Each number is 128 + 32 x the weight over its row's rms, rounded and kept within 0 to 255. Layers, rows and columns count from 0. The size above them is the row's rms in percent of the matrix's.

# layer 4 MLP gate, 640x160, rms 0.144, rows 249-263, columns 0-159
size [ 89  96 106 103  92 100  92 118 105 105 103 104 101  87 102]
[[102 142 121 137 138  87 135  95  65 149  80 186 110 155  80  94 182 147  78  88 127 143  70 150 132 148 199 102 150 151 180 165 190 103 140 169 115 106 161 124 140 159 120 106 114 150 132 163  87 119 109 139  77 113  94 147 132 190 118 150 161 140  62 101 176 123 158 189 201  64 197 140  97 132 120 108  85  78 103 114 112 155 135 174 153 138 147 136 164 108 148 121 159 153 102 137 115 129 122 106 116 134 128  90 166 120 156  90 117 135 166 166 170 158 146  61 126  86 119 169 148 133 130 118 145 118  62 161 107 110 120  84 110 145 122 182 123 137 175 163  61 122  89 138 136 144 132 116 120 142  61  74 160 163 171 138 125 148  95 104]
 [119  97 154  67 140 132 123 163  85 199  59 127  51 150 108 154 134 141 143  76 137 149 133 166 146 151 126 100 146 112 137 152 128 236 163 118  88 149 116  64 137 126 117 148 173 118 156 169 108 113 126 134 153 180 111  59 111  82 120  78 130 118 107  95 140 106 148  90 154 150 148  76 110 126 102 138 125 140 120 158 131 149 123 141 101 187 138  96 100 113 130 111 102  94 174  89 120  60 134 135 103  93  86 117 147 109 120 101 105 158 119  76 103 107 143 115 150 100 104 183 125 163 109 122  99 145 116  94 162 148 131 147 162 155 115 147  59 211 185  99 124 167  48 135  96 112 154 206 102 176 119 134 136 126  99 154 169 127 115 151]
 [159  98 137 106 109 128 136 176 160 154 108  88  83 143  73 152 170 140 164 171 115 179 161  64 114 165 105 117 147  85 100  94 123 132 120 146 124 121 101 171 129 120 114 123 123 109 135 175 124  97 124 170 131 142 133 144 113 100 111 144  63 139 160 145 164 136  97  95 175 183 124 158 128  81 168 107  75 176 140  74 134 110 125 145 118 163 174 110 134 196 122 128 128 143 103  68 136  97  92 134  94 118  99 108 170 118  87 100  88 161 145 119 125 123 137 147 153 171 146 171 135 136 194 107 114 137 115  54  76 171 135  80 130 191  98 160  83  82  88 153 109 168 124  96 152 108  77 175 195 193 208 141  77 144 155 143  93 160 122 106]
 [191 120 117 132 110 205  83 134  91  57 125  97 124 110 120 155  58 145 161 118 136 168  78  87  99 144 137 123 113 118 138 157 156 140 147 107  99  98 136 157 165 178  91 132 136 110 170  86 158 128 197 112  63  82 114 191 118 142 172  81 141 104 147 110 166 152 133 135 149 154 139 137 150 108 111 107  99 133 120 131 108 123 158  85 129 144 119  50 146  97 147  80 122 132 150 180 181 117 172 195 101 132  99  96 207 109 105 134 146 115 107  98 109 131 168 160  85 170 132  74 101 110  94 168 124 130 130 147 102 164 144 110 178 106 159 126 166  95 143 167 152 192 118 150 144 149 174  99  97  61  94 144 161 127 149 135  81  63 134 147]
 [ 61  83 188 112 130 137 115 151 105  75 100 160 101 132 106 134 123  82 161 136 204 182 100 255 155 150 139  75 187 126 136 102 104 153 149 164 123 122 100 125 117 136 118 133 165 123 140  88 153 138 166 112  99 149 108  92 185 105 100 105 151 127 115 128 141 147 133 130  98 133 164 150 153  39 176 144 117 156 141  83 179 107 166 197 171 158 131 139 124 102 106 171  76 132 144 145 147 111 159  93 178 131 119 155 107 108  99 129 109 139 132 120 109  96 131 114 138 165  98 115 111 140 104 153 118 148 208 123 141 129 147 118 121 146 138  87 154 148  81 115 124  95 130 117 132 132 120  84 155 155 130  81  78 186 148 179  52 139 150  87]
 [152 139 100 118 120  68 144 122 137 111  98  70 167 100 135 119 107 108  73 151 146 150  87 190 125  74 159 123 127 132 139 151 117 149 137 136 132  74 136 124 133 151 131 103 157  75 135 105 129 148 111 136 138 148 121 132 126  81  98 106 164 120 169 117 181 131  91 176 115 124 112  36  80 140 177  76  77 145 119 155 156  98 194  99 102 182 106   0 141 128 133 149  87 178 135 151  83 180  59 105 135 132 146  91 130 145 118 143 157 119  74 103 145 132 122 150 146 164 114 151  74 170 118 155 139 146 149 117 152 165 134 146 128 105  97 141 119  76  85  94 110 180  86 133 164 127 123 136 142 124 140  99 118 130 126 124 154 129 108 170]
 [141 122 114 103  83 116  84 106 127 137 171 131 112 119  98  49 123  81 167 136 109 164 130  73 127 117 118 117 151 158 146  94 151 164 159  70 101  71 139 145  58 135 152 100 120 156 155 126 145 183 135 126 133 133 149 128 160 177 125  61 157 109 145 163 100 129  66 152 137 177 133 137 146 111  82 141 111 126  84 114 128 160 145 126 130 176 143 159  72  89 157 168  98 127  91 204 107 126  94 155 185 131 117 103 114 158 112 158 145 133 117  98 113  91  92 181 149 144 134  72 152 132 125 107 174 146 115 145 208 123 170 100 112  96 189 141 172  90 105  72 138  70 196 198  87 124 157 111 174 143 104  79 117 102 124 179 145 123  94 111]
 [200 133 174 182 126 177 106  77 179 112 114 118 137 151 143 106 201 126 125 136 143 156 111 138 161 160 116  53 123  83 130 148 151 143 176 171 115  98 141 184 163  99 144 125 121 119 150  89 158 144 117  83 100 103 143 202 146 176  91 130 172 112 137  93 152 127 197 142  80  93 128 122 169 117  93 114  88 154 129 140 123 127  93 147 107 131  81 125  92  84 182 157 109 136 201 188 121  89 127 121 145  89 124 116 156  94 139 121 110 101 150  87 138 133 102 129 144 192 116 128 122 118 133 131 183 102  58 120 154 116 121 181 145 116  79 134 161  87 164 132  89  97 203 128 123 152 209 115 123 146  99  83 127 172  78 120 157 149 133 166]
 [158  86 130 135 139 150 153 127 131 125  55 120 133  97 187 111 136 108  77 108 117  88 117 128 147 192 135 167 176  92 115 166 135 118 217 210 139 118  87 184 119  60 184  70 124 110 145 137 119 140 140  98 111 135 183  89 124 176  44 126 165 109 124 136 101 140 104 178 101 144 127 121 172 145 158 183 145 110 105 126 180 134 136 138 120 101 153 160 143 121 191  97 137 111 133 119 116 133 120 111 186 141 109 132 155  99 131 191 133 118 118 165 132 145 139 145 138 156 134 170 100 109 145 115 111  41 116 129 103 165  80 157 151 113 125  99 193 104 154 128 153 133 138 140 144 180  56 134  95 163 118 174 206 111 124 120 141  93 118  79]
 [101 141 107  76 153 126 170  98  74 100 114 115 154 182  81 100 108 138 159 159 126 149 123  98 129  75 115 165  87 119 118 134 130 159 117  72 133 129 162 146 175 130 116 132 131 169 183 147 161 155 140 104 188 157 127  97 139 131 123 153 179 153 144 101  57  87 151 115 149 162 158 190 167 137  77 121  65  69 177  44 155 116 119 133 134  96  87  81  54 117 187 182 131 114 140 101 124 119 143 176 153 157 168 133 111 111 122  56 167  91 140 118 167  92  95 155 109 105 129 108 109 141  91 121 160 165 136 149 114 108 171 142 107 108 114 131  70 131 130 116 212 152  99  97 148  57 131  99 128 116 132 186 137 172 136 116 109 154 151 113]
 [173 146 145 159 149 114 129 134 120  96 140 181  97 130  84 165 161 190 113 116 150 117  83 171 132 141 157 113 167 176 164 162  51 167 160 143 139 152 105  52 123 103  86 131  93 134 121 127 147 144 128 156 151 171 130 146 145  59 117 146 155  72 111 181 141 110 157 120  85 123 120 146 113 127 105 134 116 130 122  54 124 101 107 129 135 129  81 117 127 148  39 143 131 159 160  79 126  69 131 186 102 214 137 114 158 125 135 175 194 132 148 141  74 146 143 189 122 103 111 157 118 167 104 154 188  95 128 127 148 143  38 112  88 133 111 124 150 120 137 132 120  59 102 130 136  79 141  81 189 112  97 143 124  94 134  99 167  99 146 117]
 [114 197 150 126 147  95 127 162 101  83 144 171  31 149  84 106  83 151 190 132 116 160 139 154 156 132 173 111 117 120 132 135 136  66 145 112 103 147 156  92 120 134 193  79 113 105 160 180 164 115 128  94 168 134 113 161 158 175 123 140 133 117 131 110 125 176 166  89 201  90 109 141  63 157  98 181 114  93 120 162 171 186 128 129 111  85 168 135 116 167  89  99 146 117 170 158 103 142 105 140 184 156 158 128 126  92 103  97 169 142 194 118 180  79 131 181 133 118  87  73 109 184 135 118 159  75 148 153 160 189 172 149 159 141 128 140 113 104 142 174 127 118 127 143 121 118 141 104  86 182 108 137 137 117 117 105 135 129 103  80]
 [146 162 123 184  33  90  95 182 118 102  86  96 131 169 147 151 161 119 129 149 170 122 157 122 127  81 150 157 160  98 120 172 200  96 101 143  88 139 118 138 136 105 127 126 132 116 132 137 159 129 121 140 128 141 119 115 114 126 150 144 139 156 140 122 173 141 146 117 131 121 146 172 107 125 147 173  87 102 175  90  89  83 163 186 117 146 122 173 166 117 174  69 108 139 142 162 160 116 109 183 139 102 139 114  58 176 143  80 140  59 172 131 134  87  97 169 156 142 187 131 133 151  92 136  67 140 155 170 115 142 126 175 179 205  95 158  99 109 112 156 166 171  80 124 191 107 107  94 128 152 145 124 150 133  64  98  67  72 144 143]
 [122 106 118 154 126 140 167 140 127 135 167 156 145 222  86 160 125 179 136 105 100  84 127 195 105 123 109  95 108 192 117 140 187 153 117 160  90 121  94 176  84 158 117 131 102 110 114 140  84 121 155 120 113  45 177  95 119 139 160 144 128  85 129 124 134 121 114 107 125 171  98 104 175  95 176  66  67 156 173 134 192  51 120  83 116  66 118 170 136 138 127 152 126 105 125 162 144 146 134 134  89 103 153 173 177 116 135 146 112 103 136 137 101 125 119  72 117 165 162 167 146 119 130 121 161 159 141 116 100 133 132 169 104 140 138 129 189 148 174 106 122 110 174 123 126 179  73  79  79 197 102 114 130 138 150 118 126  93 123  45]
 [ 41 145 160 161 184 116 125  99 119 139 106  64  68 148 103 157  65 108 135 112  97  61  87 132 132  77  94 176 146 123 120 149 144 139  81 104  98 121 133 100 181 140 111 179 136 187 126 155 124 111  42 111 152  92 121  98 131 150 101 112  57 119 159 114 163 154  58 137 151 145 118 152 112 128 138 155  80  94 110  86 142 166 107 105 132  83 136 145 151 125 145 141 182  90  67 121 110  71 103 147  76 130 127 108  78 140 137 152 130 158 199 127 152 176 160  91 129 111  93 145 120 134 114  73 150 175 128 116 146 101 165  86 100 156 178 172 124 154 124  73 181 171 145 114 136 137 114 133 140 113 153 179 129 135 142  83 132 155 157 163]]
# layer 4 MLP up, 640x160, rms 0.141, rows 249-262, columns 0-159
size [ 89  96 104 109  99  97  89 110  99 102 102 103  97  88]
[[125 160 137 142  96 120 138 157 154 108 133 118 174 145 159 121 129 123 119 164 146  76 137  92 120 185 136 171  56 128 127 118 125 155 102 154  87 130 164 160 112 113 181 160 185 101 140 134 208 139 160  90 179 113 211 118 159 122 113 156  81 106 112 127  75 114  74  97 137 178  92 117 152 107 139 176 164 107 150 141 153 136 127  82 113 110 116 125  95 119 119 149  85 124 144  99 158 106 160 197 209 105 132 146  86  96 151 142  87 101 142 124  91 122 107 139 114 139 170  84 155 145  68 100  96 163 183 103 160 158 186 143 204 125 148  63  97 145 113  93 155 156 179 118 139 145 109 152  58  97 142 154 117  76 124 124 184 134 148 159]
 [127 176  78 173 145 129 141 116 128 118 180  87 189 129 139 131 125  70  76 164 144 130  90  83 109 131 167 162  92 110 101 120 119  76 122  94 137 116 147 139 113 173  83  98  98 111  67  94 143 180 119 140 110 113  88 142 111 135 159 187 178 151 143 138 165 122 113 166  80 141 172 156 177 119 211  88  71  69 120 122 141  57 140 169 136  91 119 124 143 130 170 105 148  73 125 144 160 169 131  88 168 151 159 162 121 172 112 128 161 131 116 193 116 131 135 114 133 149 103 138 114  96 156 107 117 115 131 181 150 131 106 134  70 140 164  96 136  62 118  82 156 109 167 131 192 157 115  73 129  68 139 150 167  79 138  72  93 131 116  96]
 [121 117 154 126 113 173 104 111 135 177  90 102 162 129  94 137 144 114 155 142 117 126  79 110 114 146  80 120 106 118 178  99 138 110  95 157 131 117  73 136 106  99 187 174 128  90 137  31 122 159  87 141 118 158 189 110 126 135 105  81  68 103 173 202 116 166 153 155 121 160 120 138  95 126 178 134  99 112 159  79 124  84  97 102 147 133 130 123  95 138 109  52  97  58 141 101  97 155 104 102 177  75 107 173 118  96  82 148 130 155 109 135 116 195 110 150 136 165 185 176 128 123 190 131 153 142 129  72 151 183 182 130  68 152 102 121 117  94 104 129 142 144 109 147 110  84 101 118 182 120 117 134 155  98 160 130 146 119  51 103]
 [ 99 116 158  67 195  85 176 163 112 185 109 147 118 134 150 127 146 133  99 142 145 140 124 170 128 107 168  94 142 133 164 115  95 131  76 120 122 149 115 115  71 151 133 143 168 139 117 129  28 132  77 170 152 196 123  85 113 107 155 159 131 128 113 159 124  74  66 100 143 142 134 131 172 189 116 106 153 171 128 112  69 153  81 143 129  92 137 209 156  94 141 109 156 104 111 127 138 125 101 117 182 126 181 189  68 153 110 143 113 143 141 171 152  79  98 127 130  94 119 150 164 134 218  86 144 117 150 129 121 134 140 147  92 130  91 182 123 137 117 137  91  84 186 109 115 140 119  90  90 185 108 122 149  89 113 107 147 160 157  71]
 [109 156 102  70  94 175 111  92 114 101 122 163  75 126 115 136 156 114 124 133 194 158 112 153  96 150 115  71 162  88 140 107 132 120 116 160 136 162 159 102 136 177 117 125 152 156  63 137 136 162  72 154 138 150  71 116 132  79 125 157 173 102  93 110 177  77 145 142  68 137 100 129 128  97 151 138 124 199 162 113 148 149 112 150 160 139  88 121 105 174 115 179 166 140 110 112 142 139 112 115 128 119 115 198 118 158 133 143 173 166 112 189  95  94 137 151 181  96  95 162  96 233 169  90 150 134 119 113 119 156 122 158 132 160  98 146 137 107 120 112 161 108 152 101 107 116 172 160 125 107  72  74  78 213 194 149  87 149 116 148]
 [171 173 145  87 162 128 134 132 110 205 117 117 102 149 127 168 111 142  89 177 125 150 131 115 132 183 152  96 129  92  97 139  60  96  76  82 150 132 133 116 121 102 136  69 103 134  83 146 174 169 137 151  98 128  87 107 119 149 150 116 166 140 170 141 162 127 110 146  86 114  72 121  99  86 102 133 124 121 148 188  89 121 127 127 131 155 105  87 179 110  93 113 169  82  98 151 161 117  95  99 111 114  92 206 160 125 113 172 103 152 119 156 129 134 137  69  77 166 127 135 133  71 116 120 139 154 145 159  49 155 106 117 216 124 120 167 137 116 135 100 144 180 197 173 117 146 117 181 123  93 171 135  96 119 181 158 149 161 101  51]
 [ 86 112 125 150 185 139 166 123 124 133  94 141 146 110 133 176 111 125 151 101 165 136 117 140  90 163 123 108  96 142  94 174 115 169 141 161 156 225 169  83 204 105 167 145  97  75  93 142 154 117 147 152 147 111  94 167  98 116 132 195  95 149 131  94 112 108 193 131  85  89 125 112 106 187 153 149 150  85 146 141 116 119 119 145 123 110 132 107 141 171  78  88 152 138 209  86 135 152 127 111 118 151 170 156 157  72 142  88 124 130 136 131 108 130 163 110  52  90 112 138 118 116  99 169 121 150 120  71  94 118 124 131 179 151  80 122  83 163 151 180 122 213  91 105 133 101  58 161 149 116 102 173 105 159 116  92 102  89 135 160]
 [143  80  93 116 118  68 110 148 129 120 141 109 124  61 125 122 143 170 111 117 138 128 125 124 131 118 175 177 103 109 146 127  91 162  97  76 120 171 121  91 126 130 144  83 108 137 102 143  65 107  61 146 153 119  81  96 105 121 153 125 123 191 125 108  69 141 131 141 125 131 135 150 163 100 102 145 127  81  71 133 163 110 195 139 107  97 159  65 117 131  75 141  86 130  49  83 101 165  97 134 153 134 139 119  48 135 101 123  66 124 105 142 168 121 120 140 140 121 166 112 132 154 173 127  74 143 202 149  74 142 125 147 141 117 136  78 138 137 171 153 205 182 116 109 181 108  27 125 148 153 135 136 125 129 167  68 125 160 149 152]
 [163 172 138 136 205 143 125 122 140 149 190  62 173 100 103 126 108 102 177 183 137 157 136 189 162 131 148  74 119 151 126  67 112  62 112 105  83 184 145  90 156 160  47 136 140 122 161 166 104 137 100 116 134 141  80 194 123 116 213  83 141 151 129 121 125 131 128 123 139 127 119  85  88 116  58 113 105 136  84 112 100 136 140 126 125 152 126 123  81 130 113 141 155 142 132 134 170 114 164 117 101 150 118 149 144 118 165  87 200  70 140  98 134 127 138 127 129 152 113 144 194 130 138 151 131 125 202 141  92 141 137 100 121 180 117 113 129 196 120 126 177 126 114 121 142 147 162 103 110 130 161 104  72  63 177  94 101 134  82  78]
 [102 134 125  60  99 170 134 132  99 110  96 164 142 164 142 109  96  54 172 182 182 140 122  79 145  77  99 102 124  64 118 131 102 124 114 106 142 134  96 165 133  97 181 130 122 147 173 130 133 131 141 174 163 141 175 163 109 103  65 158 127 146  91 134  69  94 128 138  85 164 179 175 226 159 122 130 133 165  96  58 106 167 125 146 175 103  86  87 125 113 168 131 169  97 125 107  97 130 105 173 123 147 114  79 141 126 148  80  72  77 106 148 170 129 127 117 129 108 124 100 119 104 117 194 129 135 163 163 161 107 170 146  74 111 115 137 109 148 149 185 146 146 108  77  90 109 116 149 127 148 132 188 136 204 139 139 125 131 105 107]
 [175 160 130 132 134 149  98 161 114 100  95 172 106 121 120 201 141 186 113  93 117 123  80 131 121 153 138 130 123 204 127 151  40 157 122  91 140 135 125  82 144 115  89 182 114 186 113 110 125  43 133 140 114 138  86  85 136  61 172 152 192 116 134 143 139 139 115 129 114  77 131 101 113 169  98 133 120 122 113  92 125 101 152 173 143 143 117 126 119 130  99 144 130 142 146 120 132 164 181 165 134 126  69 125 113 109 112 190 197 117 144 131  92 129 172 154 115 121 117 168 107 103 156 123 151 148 131  90 123 123  84 126  86  75 196 144 125  70  97 183 150  68  83 130 160  71 110  84 214 168 112  71 114 110 140 125 120  87 130 134]
 [ 94  74 109 103 110 122 157  97 161 167 137 166 150 137 146 166 139 104 108 188 138  96 173 150 115 147  73 143 133 131 144  95 107 109 112 135 117  99 128 113 151 136 128 195 183 163 113  94 129 156 107  92 128  69  87  87  74 121 118  82 136  96 108 168 116  62 122 150 107 112 105  94 161 130 120  68 150  86 103  74 136  79 146  92 125  92  97 152  95 103 135  93 128 155 150 110 131  54 129 132  70 120 132 116 105 146 161 141 162 127  73 167 136 154 182 115 125 145 111 130 139 145 113 159 123 192 150  93  75  81 112  47 133 140 104 159 101 122 144 114 159 152  92 147 116 136 142 171 192 193 154  96  97  79 159 182  85  82  91 200]
 [118 114 146 148 119 142  86 174 125 127 152  71 118 155 122 143 121 128 115  67 107 169 150 113 153  48 107 187 144 153 103 134 141 172 132 136  57 218 174 107 153 126  83 123 166 202 164 100 131  99 105 139 139 127 117 188  87 105 147 115 144 127 118 106  89 146  86 153 141 124 138 101 133 152 105 153 126 105 172  91 114  92 132 126 133 174 135 161 114 176 102 113 176 117 141 159 156 197 142 160 128 120 120 105 110 108 137  60  98 114 149  66 171 161 127 190 147 161 129 138  88  99 171 131  79 102 111 173 111 172 142 112 141 152  87  99 163 111  63 153 159  98  94 106 174  93  85 127 136 162 113 194 151 142 120 149  59  77  88 123]
 [130 143  95 147 185 109 126 115 135 132 121 173 135 210  95 170 145 143 150 118  88 101 118 204 106  87  94  90 115 202 136 139 148 162  62 114 121 155  98 125  60 185 146 189 108 108 118 143 100 118 159  99 108  84 155 106 114  94 181 161  89 117 136  84 107  64 121 125 168 183  82  76 139 107 139  81 100 156 157 169 142  70 125 111 122  58  83 159 170 182 141 149 119 121 116 139 132 177 132 136 120 103 179 182 150 121 140 142  95  59 145 170 121  97  90  92 109 163 131 170 144 119 153 136 137 146 105 140 118  77  91 148 123 143 119 133 140 136 179  97 112 115 152 140 117 196  81  93 108 156 144 117 158 172 131 136 155  93 117  89]]
# layer 4 MLP down (transposed), 640x160, rms 0.132, rows 249-262, columns 0-159
size [ 92 101 103  93  97  94  92 105 101 104  98 106  96  95]
[[143 142  91  66 164 115  74 141  93 136 143  83 111 107 162 110 113 119 115  72 181 172 131 109 102 137 126  97 123 158 113 123  90 155 118 155 107 140 127 143 169 171  98 186 113  73  59 138 133  75 125 129 123 134 116  94 161  87 189  93  70  84 150 120 139 140 116  74 131  89 148 135 110  97 172 106 100 138 157 153  94 105 119 125 116  78  97 124 124 130 108 133 146 120 127 131  77 171 179  92 138 174 137 138 103 164 134 170 187 142 108 189 133 119 202 138 152 181 148  66 128 121 143 160 117 137 144  68 158 144 188 132 151 136 124 151 163 119 144 168 170 177  95 199 119 155 177 178 149 196 100 182  79 109 116 111 166  93 130 155]
 [170 129 171 129 154 116 186 111 147 123 119 139 144 136 136 113  92 114  74 137 127 108  80 172 130 147 122 155 122 114 163 137 115 107  58 128 140 177 109  94 165 141 135 133 107 161  59 116 131 155  88 149 175  68 148 167  87 142 130  97  81 148 162 117 116 142 111 132 165 152 158  98  96 150 180 111  60 144 144 147 143 124 137 131  89  99 156 134 204 142  86 175  52 176 149  73 132 167 134 225 104 147 147  82 166 128  90 122 172 139 160 132 135 142  87 134 124 105 173 123  86 137 138 150 114 149  93 106  69 229 141 107 127 127 105 170  92 124 145  79 197 117 107 101 123 128 128 108 188 107 178 141 133  98 121 168 124  94 101 112]
 [104 119 196 146  84 165 107 128 151 151  80  87 116 128  90 144 158 155  88 112 150 136 134 136  44 158  92  92  84  84 131 121 173 148 134 121 152 190 130 134 102 147  95 140  76  90 122  97 121  84 103 110 100 106 154 112 118 154 168 166 108 110 183  92 106 106 153  97 143  80 190  64  85 158 182 158 126 168 125 169 100 207 105 162 111 132 175 129 145 188 157 165  72 113 152  93 134 133 137 111  92 158 151 136 141 196 106 141 105 137 125 132  97 150 132  84 174 159 147  91 148 133 193 140  85 159 141 144 106 171 156 136 137 140  86 151 152 106  92  55 183 154  84 149 115  69 143 139 111 144 167 125 127 102 131 144 173  93 140 132]
 [ 95 157 194 158 133  95 173 159 176 117 137  98 146 195 141 109 150 131 160 126 124 158 130 103 150 118 125 155 111 102 153 167 154 133  98 145 121 128 140 124 116  84 148 141 155 140 118  92 171  44 140  93 117 112 119 172 162 153 126 138 111 141 231 244 108 105 127 174 161 128 165 168 102 112  88 139  88 147 196 128 126  89  78 176  78 146  93  94 138 173 103  68 118  84 152 128 104 163 114 138 174 131 135 135 147 184 120 138 116 144 146  63  89 132 167 145 151 115 163  86 170 168 118 111 102  89 116 136 135 165 127  83  91  77  77 153 205 128 148 111 116 162 123 143 120 145 162 168 136 156 134 128 132 160 128  97 148 128 155  90]
 [110 116 129 130 105 114 110 105 171 104 154 154 137 108 163 150 170 191 115 172 164 194 135 129 121 128 128  87 204 145 135 132 181 126 100 172 102 141 179 169 148  94 117 156 158 165 104  99 146 138 105 131  76 129  86 132 135  79 121 152 113 118 105 123 172 128 162 143  97  92 101 146  97 138 183 106 142 171 179 117 123 126 176 125 106 142  88 141 128 179  72 149  84 179 125 105 111 154 134 168 103 164 152 220 135 115 119 127 185 209 154 115  79  62 171 127 140  93 113  90 113 173 111 164 140 142 117  73  99 106 179 209  96  97 152  95 161 156 127 154  86  81 127  91 134 107 160 151 110 117 112 129  95 170 166 133  89 123 148 166]
 [107 145 128 143 181 112 105 131 116 126 165 109 113 151 117 135 162 149 153  76 123 106  97 123 165 115 153 158 154 115  61 125 113  88 148 144  73 110  85 130 133 111 127 145 159  76 145 153 151 120 118 153 124 142 126 163 104 126  94 179 123 162 139 101 145 157  55  92 147  92 115 130 153  76 113 123  84  55 133 180 152 130 131 137 113 132 125  77 153  91 155 114 191 171  92  94 186 146 168 180 113 123  74 127 131  94 137 147  94 127 130 124 216 137 146 125 149 123 218 169 148  62 132 164 101 127  86 179  56 140 137  97 152 131  96 134 136 157  74 141 117  95  80 115  60 159  95 141 191 168 177  97 110 183 122 129 164 169 110 139]
 [151 104 100 125 176 165 160 171 119 158 106 140 160 184 158 113 151 135 194  60 102  96 106 145 145 137 172 147 165 170 119 123 122 100 124 128 119 144  83 145 103 132 121 127 117  77 167 167 169  88 124 126  81 156 128 146 100 139 143 134 129  88 197  52  47 165 159 118 138  96 131 135 118 116 121 149 116 121 141 136  99 150 149 115 149 126 103  57 171  84 114  71 178  65 146 162 133 120  95 179 109 155  97 125 142  90 134 126 146 124 104 142 159 130 164 161 106 108 127 123 106 112 150 120  95 122 128 117 118  95  57 151 211 158 102 156  52 156 159 186 154 145 113  36  91 130 152 156 134  79  83 125 152 145 164  82 119 163 127 164]
 [ 72 190 168 112  78  71 120  76 128 107 139 125 123 162  54 119  98 107 155 139 105 123  90 100  68 156  98 133 150 201 119 152 149 200  99 146  80 125 104 128  86 117 115 148 131  90  69 110 183 153 120  90 152 175  82 170 135 106 157 139 117 154 123 162 140 141 159 126 190 137  93 140 110 112 134 127 151 136 125 113 152 135 138 133  90 139  69 112 170 161  70 109 140 120 111 126 141 149 136 126 112  75  84 123 179 121  61 113 140 156 126 152 181 103 175 175 142  95  62 104 153 147 100  98 130 113 154 121 128 127 170  99 108 135 214 199 125 142  74 132  62 160 147 110 150 118 174 137 134  80 121 154  95  71 133 132 118 108 112 103]
 [199 121 148 103  70 168 120 124 122  71 100 165 117 168 142  83 139 106 168  46 104 148 102 131 105 152 176 164 173 142 150 188 133 191 114 149 198 102 122 119  96 127  94 180 123 119 138 169 150 123  86  99 132 118 165  90 131 159  62 114 144 174 141  98 115 155 123 125  99  88 145 147 165 134  96 165  98 149 194 127 147 137 124 129 100  81 170 106  92 114 142 120 128  98 172 207  96 138 154 209 150  92 147 155  80 135 192 147 124  94  94 110 131  80 103 148 184 130 178 134 118 127 113 111  81 105 128 160 177 111  57 147 108 111 122 123 115 120 146 110 116 139 170 166 174 122 104 139 115 147  80 169 120 175 138 132 158  93 145 135]
 [ 88 183 145 127  85 160 232 172 151 134 121  83 136 139  78 114 168  98  90 198 145 147 138  92 119 130 132 133  73 125  84 133 126 147 169 139 141  89 185 171  89 101 148 148  97 112 112 113 146 162 129  80 101 129  61 128  97 144 134 121 112 125  78 101  97 164 126 158 146 118 126 139 142  91 112  93 152  98 111  73  97 150 108 143 108 130 102  48 158  78 209 141 129  71 114 108 137 154 115  97 139 118 161 127  49 101 130 123 146 107 126 130 123  69 182 156 167 128 187 137 162  92 104 130  65 141 125 102 110  82 114 148 101 134 131 130 162 112 153 193 144 154 187  69  94 109 103 120 133 109 125 130 149 107 129 170 118 182 106  91]
 [113 157 118 117 112 147 101 111 118 184 148 128 131  61 164 146 116 183  83 146 156 119 100 127 178 136 153  83  98 133 143  98  81 146 134 101 133  97 169 127 153 128 124 178 141 143 122 117 164 150 100 118 161 136 171 168 179  82 134 154 172 124 102  99 144 105 135 164 117 137 170 173 145 176 129 106  99 177 119 120  75 148 152 176 119 128  95 130 153 176  95 134 152 144 165  73 230  98 115 159 123 196  97 160  76 137 165 141 158 145 145 102  89  73 166 103 164  69 153 122 139 107 120 128 151 166 140 166  84 136  19 115  76 102 151 172 112 116 143 112  58 154 129 105 106 120 112 123 193  95 121 133 124 105 193 110 108  93 136 153]
 [ 95 164 118 132  83 157  75 163 163 102 187 102 144 176 180 153 140 136 139 149 101 108 129 131  95 142 160  31  97  95 157  98 138  45 103 146 120 120  83 175 129  85 204 116 107  87 133 142 111 125  75  83 142 103 123 133 127 110 120  85 175  96 110 125 131 159 119 255 127  83 146 101 117  89  54 113 156 185 156 168  92 118 151  90 139  99 163 161 124 137  77 118 111 108 141  90 124 169  86 130  97 127 141 122 113 140  95 132 109 163 133 132 160  93 117 105 162  75 140 143 137 128 133 124 175 137 132 176 130 109  84  90 137 104 118 124  77 116  91 141 140 125 114 125 111  85 149  93 145 111 190 143  96 141 117 163 127 143 122  69]
 [238 103 156 119 119 116  74 129 175 117 106 105 160  41 120 117  92 107 134 108 103 137  91  86 152 124  95 102 125 117 140 145 136 154 174 143 138 112 149 100 143 128  97 148 127 128 130 113  46 195 170 125 107  46 132 236 141  96  86 143 131 140 125 100  40 103  52 122  77 165 119  82 170 119 103  90 102 127 130 151  95 171 135  71 132 113  93 138 127  78 130  94 106 102  76 102 110 133 112 107 123 128 110 140 126  83 120  90 121 136 101 148 110 134 130 131 100 102 132 144  77 136 142 155 145 101 139 128 136 129 132 166 169  71 146 101 133 122 140 180  61 117 111  75 122 151 154 120 139 153 141 118 161 160 151 153 109 174 127 181]
 [134 109 139  82 132 118  83 116  71 136 202 160  93  91 141 120  81 116 130 173 159 137 125 176 170 166  73 137 158 120 129 149  89 135  86  97 112 111 136 143 121 128 123 101 139 176 180 138 133 102  98 134 133 145 122 102 150 125 118 109 182 134 167 115 162 214 165 129  78  95 141 114 149  88 189 191 204  61 152 151 106 173 114  74  78 126 105 162 178 144  96 131 102 139  91 103 135 135  80 115  93 139 103  69 132 114 119 109 116 151 145  93 143 145 145 142  81  43 125 115  59 148  91 140 107 155 162 119 160 144 166 186 131 127 161  88  50 135 117 159  89 134 136 116 139 109 145 190 104 101 103 137  86 140  94 163 152 109 110 133]]